python train.py --num_attention_heads=5 --num_key_value_heads=1 --norm="layernorm" --positions="rope" --attn_scale=0.125 --init_std_qkv=0.0341 --init_out_by_depth=true --warmup_steps=366
Each number is 128 + 32 x the weight over its row's rms, rounded and kept within 0 to 255. Layers, rows and columns count from 0. Numbers have three digits each. The size before them is the row's rms in percent of the matrix's.

# layer 6 MLP up, 832x320, rms 0.0623, rows 156-213, columns 160-239
105:140128175127101101103135155124161083124142083189138150165186109151146165102137103178147064133092150103191139134128136146095137170139186120137123116097143127127099119176144094136118146093117079119111169088171128180168138121158120174170143133
096:107129125097102171111106131078079155130105121167138093162209141126156151144087088125126165095134167132060117141090118082108165076133098105110091138133100141155115124118129140157133167130155118112093135053163119106096082144138143141122117102
093:125080155140150129107141148092120143147167111103141120168163171100124129102112113136141152118189086111129178138142111167115091111058127066173128131129139092123089185085133129154141093049108144120160151078123104081089126127137143114040145126
097:203153102128099111105095152133135107112175070194145165148118114184107071134183114118107127117112144118131142157081159109143119082180163128101233097047182114139115128130083137146114107144172117164071124139114177162070095157131093110135148143
097:128069077149067088108102113072090135082121125116167095142151117156131160148125115123098121103126124118110050109110145114192134126181158119132085109149054128095103145143110138112158109088157159088137161141150109133125153198102117103130169104
089:147189062161176123176135198171122096168095115088200102140107146107103116118067119135185091118124092117176113107116196103137134130092084162095129192144134106128107127125157076119213096141110130124116140121125177132135130108203084058160187113
102:187155112118150124142195125119114133039175127130163104140074066139165169147217124175135098147065075106118123171082172119203120088132125114144154109168122107072149136079110194141119111094089114086154163131140113160089153128108146077117111124
112:128128109153135109172116114125117078058103061112099164075125132136138072072150165156133099155131125166114073122081107114122136182127134096092177078163185160133153164155110091119126131195129136140153120130102089129128094123129146086170153167
106:152126131218175085113155165192118135136109106218087105080147132152162177107106086106065126083090142144138103122140184172094159141098175125118154140111170127163144118069086160077178163128113085128140112127161116144166107089158132138146120122
103:158140114127131145159150100180147138183137169087173089177121075142116149097164136151115191090164168086200088112128140131112163142074131137152136127116134097141072069137119088126169099163137127147125118138170065125113159134108111156131078107
097:031134140148193133163141096156156096149152091166147129142127151121177105124157182113196114099117132150180131135102134148144142145157181122188164158142153089135140121125119165128118151080161125086101106150107121119180059161160123141153093168
114:092140117164160159073063084152147113196174149176128182151133112108152108105101205107143184147117164098128134095116167146183131125128159134132091174103149140089180165125129085163110105176122149137108102130069170114139058109191139142132129094
102:141128115151146089132111098112128105144060112166037111115131140114068109141091127125165186077145098129149149124093123133107134165111114085079081166148149131159094185127112101116115183105088146105060123158102101162132100123058122204120171124
094:123093104128153103169173094095078245187064155123092149130096124154105166133131101073143169142162152118131083119132122165102148137179070113111142109093091170097119109130087079110181113177123147158124118172134050198092142123137103255099079110
111:072117096154124162064036093170206115152192138222121117124147139103089138136114148137084096142154106130104067121088162109164115111105123105052166090130077121170140093111133156150105133172121169142091178132087142123177115164117135148164175147
099:128141130121142130074156124086131084217140139108102160110145143159130114168096106138197095133119158121100124146149123106129116127107088142139124147060107135114041124085113159092161152160084095098146110088183108114110099143143131156098123151
091:151088153142137149138137120088142101192112090195153097114124138102147120121155112174141099136141127189073141110132124141093058178117153094138176166114163114120095125094139189104100182049111121119107114169147187103087090197083139137175136125
098:117172115124122193160176122166127144144166098103141131176204120134133120145191187111094121137116031105143120097160127147134124088123062121149115128173169122129136155061146108151149095140107161186187089102082106101119165122084127136138072126
098:170157163084107116105134106108186109160100167118141173122156175098114146144156126135162094154127130099103174160178108141180100171103140173136124121149096109087084087050133173121151143173132071126168106102140180053098170119210106128152130157
092:138071101152165130221235102145096190088129087129145148102175182132086149154136092151147127066124132086146134054108072111129177150173090105162156144131175110099176152069146119119125155129204142098164163085160122100117145108149142095215174115
092:105142165068110112068055128200123121121164155178120089115126090109110089142122138114107053104111135172089177139151138121153139150114140161123132098144136097128143154139089102195138132155121172108109127183124156083127159161108144146121190105
108:148121096162134167138174191105123119132174094124112122111125149114111092112126111145139086140129167172175106138117099147114117174158083097063122125091111148136112122120084129068126130181135118131176141121129098098175154101176119197139140136
104:146078137136123131154148118108131178204152154177158088121097173157084127089113067075157126114113103071142168136066124159122165175172132145127131136127188147113139109112149136131134129139115089123169157173104139153058157147157101141109107127
097:087139137101142134092151137090124126076137129098122153110079150066051140151145106118112105146138088123120144114176179074144110186138150139131107094137114132095136127117096104110107175026135168082115094157072171106143142181139185106069127095
112:103127165165105140134059118129090121107152075115115147107199178146088123160179193161093197117081139118163145104145196164138130142178056146142129113121142173156108110105145113178143130144134105057077064095097161103064066123114118113163140104
103:123168120130114137135130067066107194166111105120132114088093141143165148108154113101153132093152134052138176181094119148140116143085126113143186092104138107160145119119133168106140134114151112157089087131156164119093195120101144134126137147
101:154116087094122147105119137154145125162154017075148137086120104144112086105049112087095126118135141087101090126023095112153153065141162097094129122131196183184103174092196079157086116152141164165130138101154129159133128117140062099160138141
097:179154103165168169187117130109143130118127077121135172170145154025068158147114130097217112180116081150178076131146119162113127130129090153203139162132137158095123099162044110107134162122142164148147152119131094146131141154118123138149119138
097:142095158137069131139177156081098158082108127148122125090171129150055130163118160077157091091122191132122144115129113092172063126168185124143156097121181137112133129176097141158110096207170099124149148161126115097150113039183137101199104116
103:120137117183148158104123132132108143160167070134112122094120111129123135132083101152116180157115094145150132079145108113125152098145081116129124071119112138080121148126102165082138149160183128159096093120098125109061095172110096127105075116
108:142111155128191102177156155101100096137137122093170137079093114108159118176121089153150124119162173125126178100141143130156144116089126178084077114130202117152075155158192011133139127090142053080162087114125064144117159112126176148122087107
104:123160135141147182187105090160161163118168156149133114147168094183156143112123134107155151100116157146148111080079175063175112131076129122124117112129123164084105127133130132188138104111124115143119096083151155138146159104068141176102103125
103:095121127123135112106081143142076155129110113136181134159094088166152157143147178148199122146106122117117177143129112145198120118126164136150142136138144089142102089150116133164081144097103135117126091068121124144104131149112134150065151129
109:147139105151156095182123101095128163104179091126147099125094133155128127069152144157100096115120096108139120143179150113190167118098155079158134073122087142117126118122196120114082103173161082121137153140140129085048112127129163135125106147
102:146156203112107162080064095112115113141157145136161085125174154166151121170147170126120121157182091084190135093111099143174134139158136096155080128151123088097140139118129140113121129114126116054202106117163172099107153124122135112158170130
095:104173180088155066126142122183125151108067176134054107092136080138129100132156150138103120086122053137128116138122209133163118124124162158127113118137134089132152138116117120107143133075149107125174125208111112127119088120129141084106122102
101:127163062133087110129032099082176113127119115121132115130099117226156108118160165108177143103124138172200174110126071119100120103150117137132136115206139137167137165164174154089124142119088091143148080155195086134152137078120111097114106166
097:101177110097147144117116120122065144124137179141129103133110120147098152185134162155119140120134120123118124168071169135122128138164117152185125171124086115123056133123129113131141158133116153138144094085108120162069085147105084084117132102
111:076079155104126099180158130133106114172072157087156161154097145063169141203160117159143073171162185108101111116070130107125125133122110139116115108130086095093075145127188039071129140084140095072167125159174080113127149132168134111116126111
091:137125162143175100144125151144085124053108172136091093120171130096170127114102166169165147099109075161141198090084076065166113139176073165125099146107167133142146110106125078096102157149078152147134119086105138207135152129076108156111123133
101:104151152147081136098138085116106112074089166095130136152147147139166159106153169155154083115178138092172104079167097138129091110121072151141137086144088142136093125138183157089152139141128151178211080136163161113088166130042146140183099090
105:101167084102180186161130132131102086163102070149121168091099183142125119133075091171130120094135107126110127126150133114088114110150159130153145083157123101144149096107111167084158087139165128130137133168133054124176146161134138128111103158
102:102145137095135165068028150112126101157141134219089071146178095112087137115143170042072143134139126137169137116114154131096127188103173141101174162140138106132073121146132158167128150122111125115093134108153175089153170134127070103144158089
112:109134059152062102111126139090099122089113109185163163155096155146179109090123120143060131182094162120125125097070120192137160062133117108118111044115151146171137119148086143110211109134126116179072120117075104083131101131119165127098119124
100:138153174106123135136094196208114118137164107105112107138076126097103127126137151116125122139150089116166093118113199093105103168106152131078131107098145132188105115131126101142138078103116145125154084141152184101116123131129146097144152118
103:189096140170103142178163110157144091106081100124168126129063160104120130187107107173144032094137106118162074086130135165127113173105173118082074130136103122121144165139100137126128156129114124217146075113117109154185098126106137070135151135
106:155115068075123093126078131126148165149171112044118138086098112169153162086180083085172110139134167101142154137105152110108148091091178060134141111064145134141101102173137151126096093107183158090098142135037097110138130111119136154105096159
105:114099124143125151118163097104198101131144155177171156154153175101036127162107108093136137101149157125185126125123157092178129100180136151172123100137130123113130167098069094113117186143093121157121138134142073119102106156101123139119166148
096:066105154126128085117082139153141109126190083141176102135093124130112089125160142128121101087108148107154109132083137153140123142117092124124151180101115210123144110144150124190100106112081124143122145118107162096171094156118118171166130083
095:113065157130158170160137107116082180095164144099152084107159149098096131144131104173065157109148120177162162142166125094105100135128104128119126142127151165132175095106166193124085131156163136157144143105078164192141125169171120151101116107
098:192180092122167131188221141122092088080109137100082117123130123170162148105167078169166129110153113157189151152135136151098127110168146146097073098150120107104076170073138124073122053111120151202123149111135125188097139102097142075065142143
102:108101098173160042241156113161094134131112097139089158119118138127140165143176146103133088134122138109117062131095141164154132172117214113159151138136124117113161136166122127160147113082119117092151131118126080136179182098140139107171157100
100:216127129097084164114118129137087125194057146133093153113089114019111221142096205108146125115085125151163151103166124109111184209149183162146208123132164102103169127127128121116110126120180103113126140147125135115109148090171140091195105142
102:105151119091181107143100131095164147192100100140124099144135159097052228124146087150107071112135132124124124132132076178174103114060100089091186103174082142172134081136151141124156151170207103078112131118075127113167132148088133142138048128
090:167110143112128137097115178150053044113110130077096099110153182122153169029117136146166155142065100139161126166143135123109049141140195061101138115086095104148076126147169137113145136161105157108085204115093136143169173082153104129082119138
111:138090137179076162062170135109084126136127118094147109082155099165078110139123126158137124162134112183042122167123103123089164119154148105109079119078107089115059167123122174120125159127106165076109115128121132056110134089145161092085133153
104:148153138127113114114142136150149104218099127179087092104098121071142098179148155114112125157062074149133122143116133138053126151135117150163156081107096128168134088134128111104124134133111120091116106163169121077177132119218118132118090155
100:113146131114180170139076122192137121118121141139108049051125143084091149170101183106170101163160114120097146136118105118110176190102125139104120075133093134122159110058101177117147139125155112190076089182072168168056112150128114101146104097
# layer 6 MLP down (transposed), 832x320, rms 0.0825, rows 156-213, columns 160-239
103:118151136111130188157138134149163111160098139119178122116071093105107142133133096091123093200139087158113112116169174130122112083165092154201124173131152183121104107079080157108120133180106056106120183087137123155161069160163187117130094165
090:100143128097138142156077150123151137106142120134138092151224104151138127169128094115114131143134149096104128137097177138154130132122149144128109160178118119127142118157124059163093125074167173110131151148163138095166095193099159131101172073
094:120188088145105132125144107117139100104110115188134138114103086138159133188136125140150135116123081136111116159161120083108175122150072155123173152131141159143137087131062102105161177195160173163061119115153142121114197117145073086151074140
087:106042156133152150148150152129102129118102184116120128119156147118161166133136128101122123126170129136152086094124105145139044141116143168149074126139114171092152147138112090090136143103105133120225131080151128102175151067099191147146062029
098:150128194138122153128150070086194154127097124156135128096117159095147114090136119147177139077097129106119148145148100103175111092106143188109120162142131077181134102063098151088143136163163093161149135149135134106101153097126073137161098111
087:126101148109138102114129118137141188097132114182128176127144129090097131097097063146096069108145150098105147152149126111128172127152149108137128058167160132142162123068076129128109162120132100118136154119095043157165109116081187116109107124
104:169148140143137108076160117143117134117108095181095104123154157104117170137097071114136189131129092133188117121102124130160138131113080134123178117100114149128181122137097059123137148126065159107135077110091155127154116055165159114155196116
102:204092166097098140143097157173160131095124123079157147094160066139091109113130171185123108134098057088102074146119111089114165127117130095118161116142106114062128136146095120099115091142164131124177083131156134169080131146196135117115155153
106:094140105131155139139147139154063118164150128122095095129118159149113100149142128161175139123093128074147120129122053191148088111152095108083164163113124033164168106093094137172140119202159119145079112137167150090043162135154145153165154088
101:079175153150185130144124071128146127148129154129103118103170106118167133135124102119131111089121112189143144165095083063139145095133104074130093028151127078071185107107173129091131082118167103115091136156130144173157161080158137137102118118
098:090123143135112158103117126110148120128118173088129145186144093160135165139164134088089133176047120142112090110139114171105169161171159163156169123051114141129080066076086092123171116103106117143176181120109180083133105126118122133157130195
113:056153137115070164154092118127114138158110123096095131084156161080128066105182146065127097114120122194129105156130164136086152176128112098114096113179138149071124124132152116177158160124128107145082096098207175109119103105125088186190174132
104:156126105124092179088158136127187112146153110137110142063082175151121177187149108160187039115091145127187057131169113141124184106133101079141082123128088183125117131163156152119146138177177145125167127123127150142160144122072127184172131182
097:079164116126108163115124098133137095077173102150168113154133174115151119140164074158115071133104116045153124096139159142155132146049118127161090167167146150122052099154133145148111084107130133105148162067162197117142120138143164137136170185
109:117174148132149132078013152083150068164127157132106129106069091105111099072132165098084167150106093176142125116073130167147150078104134117091175111071131087228155133129167137115078182124099122120134121098097161098120089150132077153146134151
104:108136118099110200172110176091101088124119164102145130090074159118122151134110124111167092168088132076166063166125180180098098045163189143187127099128161147131108145135161094167069107095106106133156110150194160130125105175131105137117182159
094:129148155182114178073078137171113119131163111116102038113170125094071141211119156133118162142086143133145101105132118138168198088131125129115106186129114134101169128137099099194169154157073099155127140075081132125151149130113168119101158139
101:118084106127165108109069173183167090079121145158110113107082103134132115130095139102132168065135177192108100115118145132162066129093115148148109116112109161078113144152182100064118088115170084183080183195102132135138084138112172138126140099
102:098088149235091114122185168082145115118153148172109123105117176149136090159160097139135168115186128173146122103150138109170146122191057106161093155145131148145152118145122101107143146185149132083108161060116037148226104187106126170098121141
094:097134081102085129086080177143091135128137172154194116153104104118127114097108170100143161182137150080105122140164183152183092088117189155138098103115152130078124116142128121116109124133086144089117102150148169112131103163109111137074110178
094:150097136043183166150129127074150159149074096106131164146182172109147178129060062161078162169170163153079117084122112173177096123159164113107121140108148132138103094127166122111113121114117052120113122132120133161141069119127173138102098204
104:126151120141075113092180122116087105132125108053189131142141138116124171055121064151067086222188147140123111168152151091066093105130143121162145104100100090125140104166168123134192135139154123113160135090106112138139181111094149061136132192
106:130200103158080124150150113130151153090167172140105103135096148102126158166183126086119110163163142107093094176148072143072198130129121097121137099166076106127117171133043169103147170164096153162079153179114124115158096121126115137084177101
100:119142132156110155169132163099090156195099130173140124057110132132141128160097163135131134146132134120123102098101075126163151052128147119098118133086137139120148065152162136161140165171127087158168142078131169123218107095151109136119127225
102:083088170114090146134097147135105072070150140140062100079170164086159092152167168173109114170146099159110145149167103161132128077128104091122143152079141108135126144100197109158091121127124121083070129107079164138075092110067206164146152179
098:141156119129123135104125167106116138121047126134196139125125063156177170153062144094171180140136113096124185128181159180083099147165158088115093138116104082064135155126120097147194109098136141158144084109144170096095066152125189134159146089
105:177129066140117052134128146086151098132144056130136086067107161104088168171145088115142120122212139143170134115122111166194089121063159104148155126163124163116129144108076119133141115166143103090141129171173068137100158106147172119147151144
099:163136108136152104093118118128161130116136116172134128125129135158075156152066134058101136123191119142088145130086118085153098113118146115169148133127198131036078146140145125155132068111136128093166221103116168136123172115099117103157170198
100:122105091137122087134122167139098178103144176107122158115071132141158152143157141102115112113092112125120116059123152148113100130172089112157140109126136145160147153142147172158157153102119143081121111087140073155149173123131020089101134143
102:119103088088179148118138160092087134159129088125135142145122149097202145095161149074156077063137129064120118133126153125130166078140122072155135157091124161155138159117170109141070068122106111118098060116126140170097132101142116184082150110
106:083133121089190056108145159118132123105116097095178109119111142110191126156150078127123106093127155124179147153084164143118132133117112111053074099191166136131109122139161086097156120127127129125145083137116200138123158151161139100116073081
105:135129121092173159177161132051124146125123119100130161092136148090104200101108130057140162198174143109099085151144096163150169090124117125119130149090105099171134058123075156163170125092095184119127087137115139063137075165132136179164153127
103:126161110122059126085108159128148161148134137134186137146141126126115099130118109077085094089170095132138046203095158123116127104092084134156188109101113105126120139179106108151111100189120150118145133158113159145067117157146101066171144177
102:087091087160151132152172166087083160119127096130160109124138159086167080197105113213133073099128126135152132121126059103186107125092155140088184124125142163109104174177181117110080113211164124114162108142127091169120169113142076097123102139
101:128112134089155117103146107129112132158135121109165132157145141133086089147075144098101170093132205111136179134149160080085203118124129125139100142086126081173135085083128081128171157101216093161159128028096134131146116102143146118126152101
100:154157131125120128187083096095093119159089111151163176128096116163145137070113148086144114164109128169077160193103141126174201160129156118125130110172129178117081132167106125207109078107097095157069139084133124118160111182106136107128110112
102:087173157115123186135109116125098153162048107102138090118128239122044168098096134128141131188119095125219121090086114135134156168131176149114183127114171097105164139122100115103123121099148092114145156077201108104075113106114153146106129140
098:073087171167167143084190051134152126091124103128132083121140107128176148086091167099106135105118165129130191108187103087167118135117107132075058147087173137106155181137185120110068177115128085119114112154148202118085162113154177185110138154
101:147122151163187091178143160169147117182112150155206129137131118098099077116086096111186198057145120080150112155094105087142122059090132136127113115175170110077094092128145086130111179172108076116186141110192120148149147130154073143145118103
096:119169142085114154127116130087213120181156111115172146132092090176068144120139169106151087179135170103124101139151073081139140138134145139128136137124112129109102097122099144146080117139132114116095124165167104106120147126154135162209135115
104:151103113109120158079139143161195142095075143122077082177119130085113140151120092192123164159163155105152151122095112163129087206102110105147105150237071115146109175137119079074121095172126149102158177077124190146137163168120132122199131150
103:150087112116125129188140185135079175140113120120106178099084087151120128150139081078126056064130115149132149148137128121136117168139068076144172161071173163114105095114073124116148109148100149124144064092113180119064112152083110124120165170
090:167144129173131143112139108156122178150157125075141116129171083222150109175103112149107147088094115119121159156194124101132107159108067142089136147112145148117178089110056151105155171141083142177159141157105129143134107090174146165102138108
106:110150061129118086172150146102139126098065137135130173123128104164169140120146106148128084189194127111127133137120111144170152110179159132149162042130139122132142123114113094104116068123179112082076130123160065177138137155159120203111151126
100:071128136090153158120147087067113169104136142116154192166153115160108154135093113175075113112124157104122149105113118135165181115178206169162154163120159097104201135088138142111119158148156112141062174149094091123107137145150126126094136216
098:081140147174072080096160146114076089143095115095090154133118127184161130148177159127174105131122202139127109108040169110140111127147088184129125166136112112119144089117133137047100130169122099164165097132132099157116106199160129154158085111
101:156114151120133188112109153123102128144147125124040122051113136089162133100125120115083130120162129186103122099114184164108112140104097089093143148127136092126138108106133110110142110098151147110151174081118130129107119082147097114102107123
104:111095104133136124143109086163142189107153019141096079148093156106179179158109115169141129148154210152140103090092077101124059105118118133098151146146133215182119100041141164167109106146085189058138130109125136121125117125146057147116130167
095:133124149111170110157146131204159090065120132146092174125144084133103141143147189150131130146115066170095175157121109167114146119108145157082190146113173106073170079143155119157128130144157127158118120192131106135115112140132179104145122103
098:118145112161125141138152181088095091066126141092145092114145123121089132112097100134122142142097145158170096113122077206111089106108110121126157146061092156135146151133073150133100134150154073102039122124115179135182113138150164094157128112
101:156199167205131110077114089142087141091158106119088200102153095125171093199147119178137105130082067122120100171144190093095130197142060165114097108091198128178165096096131160102188179164156122146108102086149206109103120125143116102154108092
104:114129142106127112145113141161137110095095141149174138108072133106186102154125147179141129171122180139112077148168060111179112097180154150093089144147106104123119086091160159089133159143143112125061150119189045085139101138079141114122167146
103:228104144120139099144186158124109130128183130129152198138143147135150112195142129155057107100108126169141127183104144112133110127098153094084154129145100161157139105130137162120102203147118177061081112113127125052143175119140090146110216117
100:087152144077142118145103124125158085138101124129103106120117074146052108128136114121160073076154134128059153177111090077071142103122165146183120138201108066098144107187084172131166130132157111120118101158134150113142059140113226159120142058
091:116148102115119189138135127107150165088153133168167123078099092172089055246128071032081140000152124160144122128117130101163166139124139146132129102164195169095174117139094150144142094129125076155142096230118112146154139093142105124145136117
099:115093136121130141140141079167054106127128125131090156127077175148151140104092182133121155125112187098166227130086107141139143136105119133219181151110130048087173091145137106147115138096082203144181154157106085176132114153082105147117164216
099:090144129133060133086149069175125144177154088066147113118075128090135112157114181133119131139086126144095082192132172114128115094166171089106164115109147067132113155044105150130096130135109179115150126147134160132108137173155134104107146127
096:138138127129092065110130155151150110109158109129117148055166151205152183105094107114140156138060112168174155090129146116103180170126159135141090159104104174114117103152104137090142164113043145128089167136107118115166135116130134134099157073
# layer 6 MLP gate, 832x320, rms 0.0626, rows 157-213, columns 160-239
094:154137146171118168144141108157178181092147146092122144113086059142106145142104133059215126149130141100114128121149167087149117149124131122137153203156122154089196153171093135125116160112124179101158158166112088147168097072126123192195245103
093:100136158153108108144107088138144063106129159097083111133093129134121108088144140091080067130170190163088118181136151132124077122132073154093121077079070151181135149183167146095153124144090108136091088129160212162161113141176129107127148140
099:143205130102145117092048118128133100105147101163173132153125144154127099124116131152127102141129116176088136162128182127138163076140158106151175104155193129157133079135105165145141108135152157136083140163102146147105073159146091115091180141
098:068104093156115118183142096170064137123110138135147127134139180121159139140158104058090088173114092118097117131127097127172214088134076095134086150147135119137160130094139142201147081187113169141116108155137094095152113180111157137129094140
096:114104182100113089122095135169142157098211112164151139101166154116093156130121122062078110083199090107078155195120130094096132139114138121166149056161101127163169085122097142172107090130100117179143150195139184132124116134141193135120167106
103:169132150137107170140084162115199121132093096101124163090110095121130143114157134069117121160127122091106080150105127145133136135165118169082137160096101132151141096147091169142127082169124093144227133110139173105111157142137128094145106104
100:073131160174153137166170103083081115079134100153094149167108142133135108099170132114148165058137224136113142088111153136140136134145149124107162129121159129139156145105142124190107149228068111169138120104098072053113132126113151125136157125
107:130176135102159168136158174126124146113163151146118108138150241121111067136092089155158104144162160073121113096197154080082115137131149144081072156133146159136136128137134088138118120149165094104131122092153121107083090102124128210148153106
105:109128156123160115161123164133130150064136083147135187118127107168111100118109118117159095103117136092109135125105136118125095117148128116075092084098154122113199154097143100140097161111097145110121145102153142164091091108156147100154176094
100:056143095107255111155100182181120135115099165111097122172172137153120132176178181063145174130093151152152136176143116106127082147143182186158178161104132135127157091114047119095064129140153157084101172162132158187122106176102104162117170119
105:113098137125140121183150131128125150138129122149110135086148091147167033152062120098058064133145161183082075128046161111126099135107121150101104103153131115093089099160142103161106110113162119097158121100169090102152157148116168157137139096
104:098159100148134150151140099104109190155150137160062174139192112158152126158139105090134156107120101113104172115130137100123058189114132199130104143152128119176138131113039146107107134058040145099116150115136137130142158128121149156116146089
100:132145106122132118127174135109140163176143166097147104164154142096127149190105118120105155150131161129105104147123142152169092121126150150092138038081161135106080095182074118124145150130132115216213113142104094126118207182119135112093077140
099:112123120157115147161170126141158176133149095173153115151144176133120088207095114118098142118161188103099192118131215099167095124070109112155166163151191153080118152123097116139118122117128076129103142109144110146141091187133181061112188081
103:101191121186128190186156171174160118128118137090215218089145086150215120103068124143123127126086144186130101105142183096120118119127165160132099180097137126117121145082111089155139138096104117122164141119152118114142136121134119138146140102
097:139171101109191124069033105195158126125130058119142124125098128115165135163061111123155115171148169150134170131110148146093144100092111138111150137111099137096138090136084164140162121175098164102114109089048120135182146111179109130094117127
101:121037053102156097121147114203115135177141125128101179121130131131105151206089089139108075125098188127102125128088133121129095115128152137142132149175108167129153140164095088144126125050130150122074144097096092127131136176077097138156170129
100:059109107101151099115136141125102099090121152188118126108178182168169171061085087183083102103134156087107114142147188078160091134094150098158108073116122139152125120096091135111089141135176103091127111106130112136095074145166142172098240093
098:071177183118148114158095144117072147072148128132173089176121155189140153033167129187120111128152047094122161136121073111194120127165143145060183124084083127097162125165157158192174145111134143124157109132117132078158122102112154078112108137
097:082088095213095192073097121123124133150107163122118128119141066149151110182110129110152192060098132126075138171152139150163168158149115126078116185171131154088124151070136125182076151120166148136064161122154081189160095153151108157133144145
108:130023094103157126179151137104110117161141162138177117145197103075091090143098097093148118162143192155120094109069151140133143191091151107085101146107134128107130151105110113091128123144156142101158132096151074125080114081132185203121100095
105:086131095099099117131104114098127160100150116104152161173112103174096073117153070153167153135140128053110134186095129129179162075136133140163154133154098131133129110148147151167105055115118153105131144199098135135133071163137129206124119112
103:174130128128116152123170137155184134142119168131125141112123101132088058132084121070179139181096149068098093076159138190079067067166118100156091168160144161095116131091122146172098103166116152113122120098100118117093106069131137131107105141
094:138098153074099109098097113153095153082138110101158112135183157111110116164143105100161181152099152105049151151176211159085092105123100161094103094059148137141165120142085077123140139121123118069134126129117150139147075147126169107150177079
097:106071182084100118076115119142182163111197098164104093099145147166092089126109163200096145100153205100161102121093160122111126175133150140198124158195150160156113089115160137149096128091138085135108143154089125154158107093096139134086117134
101:095118122171088087128165109157130105136103113174050133140118063108135109167239162101151142142098088111148112130133130114139157141185078129051156136145162137132098199121117127163126175133084121143088101118125143121195109125158142138123108113
098:152113112149154176116089108099130119106165144168162131117172109193185087109141186168188119082142191112136110121081147129097137105133164102143096153142140152046131146147126132131122208102101059137090123090148042149149104159163145154147194125
094:166126117177139110090162107136114082107106144105120091108136115082040144186112138056152089164151121165124115110146130040155101110119145132129093118120148161131094071165141110170120113143127142080141095128105110155129107086131061127121093097
105:160197132094144127095089148099107059129101087109106153133080055156157170110094148149124100147134128082132141109154165121081102138110214103125114128124069051064121130184185130139132148118106164084122100097166184126108160160111126183182122076
096:116121150105159104169149154087067143148065097121135128164125127105168088099151104149155094105122127057118163120102137088063102172130092158098113147116149082155111130180109134130136184146178082143150089116173135151151176137167186076115144133
107:119128156145088145175083142107124099131138116107123117138163118103088081123060109083104106116127100115122083115100113144109148167076132164061093195079125119133148099122085147167148148116104140090149169120099097127128082126118151114126118144
101:162083198077112152124228144146130126111130121096106178144125136088155054146185115121124138146155176160072134124124168118084081186108103164130138127177123069089102119132126094188164130099116114154152168124080082127194173116139134138160119150
095:159104151129156089156115160155109160123155162108072109161144112077100158114092184131104154182094122082150152134193204118087119142106122126179163120157114136138149081157133160110094086157132082096148168095198151056106107147090142121099179106
103:132019137112176106105124106133081154102114110107154121130131151108104139144078106119102147101154084153127140118147130110116163151135117164119161150126101124157157079143141120207084114161105101136086078138119160170119114103135136197140169079
098:039091124130097141119149114088142143157191137118148124146139080077079145146124101079065199074109211163085163130103169145136144107086106126038092126095076112167151132148114091143085138099159141105103135092140113165119135133130167143149138107
106:136159145142101099192126108079117100097115129108155066160121105136096054147145208093170044085104132120094139085135114147114158148151154188110093109192143160133084132162109166131120159148106142115135137176136101131106167105142150169098132110
100:128112107110129143151079052120154152106111102206157137123112149173129082156154143118149106130115140124110115125105061161159160126065069112131165163146109158124168138147108145155108090154139173206143143175061133108109091125165098160137150101
090:185090139113175103113155151122168120128214144214165134124129124154108138076118116109151171071140132051136133148122179151134171109092140155064135133161194131129165118215125147177100122191053077136171141103105099141190136156152133145198133134
096:141107114102142103105107069101114112090081080072086068120111074133112102116122147148145149160139159087168161131099131092122168125141105135121095118131189182144101120128077087168090110203139101178151161174036183090088154125112118195140098143
103:181145139110128147131142091103123108122097149129131118161121152172122055133128118133142124195147126109121121123142088174119106088119096127125114153173140205127171148159142120106179183165161152139136172114159096093170067174086116132127100113
099:126068090122123112145104106117137153109182129144083102149128149132142095068214167113102128144141125130137095112082126097104104137110099144100110048129117139052090122101155114120151129168166092102161156071127123121099152148113175134135160119
093:167140098152137074158146120160177171145139137062152140150076083139190080150104120159184159112076141053118117176159082135153096130108092136072138124124153126124175077123116154100140143152116126200180082107132091155160113108194171135157103158
097:133091130121099134102054138178111141053149115109241125147114139138114097124111135141163164129094209072128149071137153081136090096076096159100081106139165118184133119187086122130177156157091083159205172097109186064147134091131151118149146088
104:105156118142100207150148052099054152106107128149116135151210147153111156145119137180152199181125191128098115100128169111190150087107219133184128104227094096070137180085135157176156103063132089150105146118118145142116072196099133106118177125
100:114189202126088144189153127169077101114095097074197064121161147114113139139118148140100074111177109137102110140122074174131141090134162163078092123125124117088169144155149117128128146101160064136179094072197093096171117151186128106069106048
089:136108156118124105174110184117135160101148130152201140228097116160106144122157106124177111116119147081094181146088167080125082082165105180144137117102134160122062140163071150134081126125154133062152133102148159114182135129139164129118155163
101:179129149134089130162100101107134095131129195173133104222194138165158143134081189110166134136117139129144108125115170096153068166123150098169112140128146202113120093072109110157173083103088142129134180098139143128107093148120131109106183107
095:177092140120189138148118110149192128136153097145100108169086107129058164172165163114132172082133119090115107157153100153181116194126136106164173146079181126113167119174139174139118074043136105152125084155083167076146108147111118153156151066
098:175168136169119211112199092021153108101095160162151159147126150057109082088162139158127136129134195039097161145134131100178128099133103115125170115140110095136105110136140121135092144152145095140126149107136046129120147097127172185155121128
099:115071096061167156172124094121154085070098095107131093148137113095115125065096131071150192106124151091094163114144122149186115086086214101176150202140125114127107137175189103194092074094095155126077188145090046170163164178128131134118104113
105:132122112091066103141110114092152116149111098125156154179136153099112075131135136079096142144131152118066122110103113125168140179093145090132105158127143113087153135137131112120146161173110062164147156136141131145158117173206118093174131088
103:079147139129100143108100145147128142142137109158136084132140083132085095117130127144192157133140113100146106220128073133083125142127094130107109165134162178131202104130147117169151126076174138106206118168158130104113133133088092139163116123
104:097121193111110140100055120113116100079135177132132102141129104121069093189145131126136113121176129141070122108139232107207154148115181131135162208126095050127191118095154156154105065105093106130123145118087159110088075114116116182110159089
095:097108144107120114192098085120143104146123125105102169145060134083121181129143114126138079171135125107136070142089106145101144175124124111205137147129162116172156117158094150176111154094154157133199117137146161071140098087110123134140105118
101:135129137181097145113166139078159125109161127136121116124139082129117117185190057173156150153140129159069113105128152098089121122137104142075045149099088169134071202127155135076191149161142098092114116103206170037174097147179201166118120110
095:125091103117204141150126126156101133149125142162104177166128099091158137148132084143162117126123196112116130118099158128125123195075074130089125140125117141150153108179110142149078100126123112123116157171140060150142107168137164121163111162
099:134093147089104074145163176076100108076099127122143144133122119197173123134173151168138139116142141123110124120134124146142076135092140112154121159100103133093120106132141121094097149105123111111177150132094105102154074084183138107124135135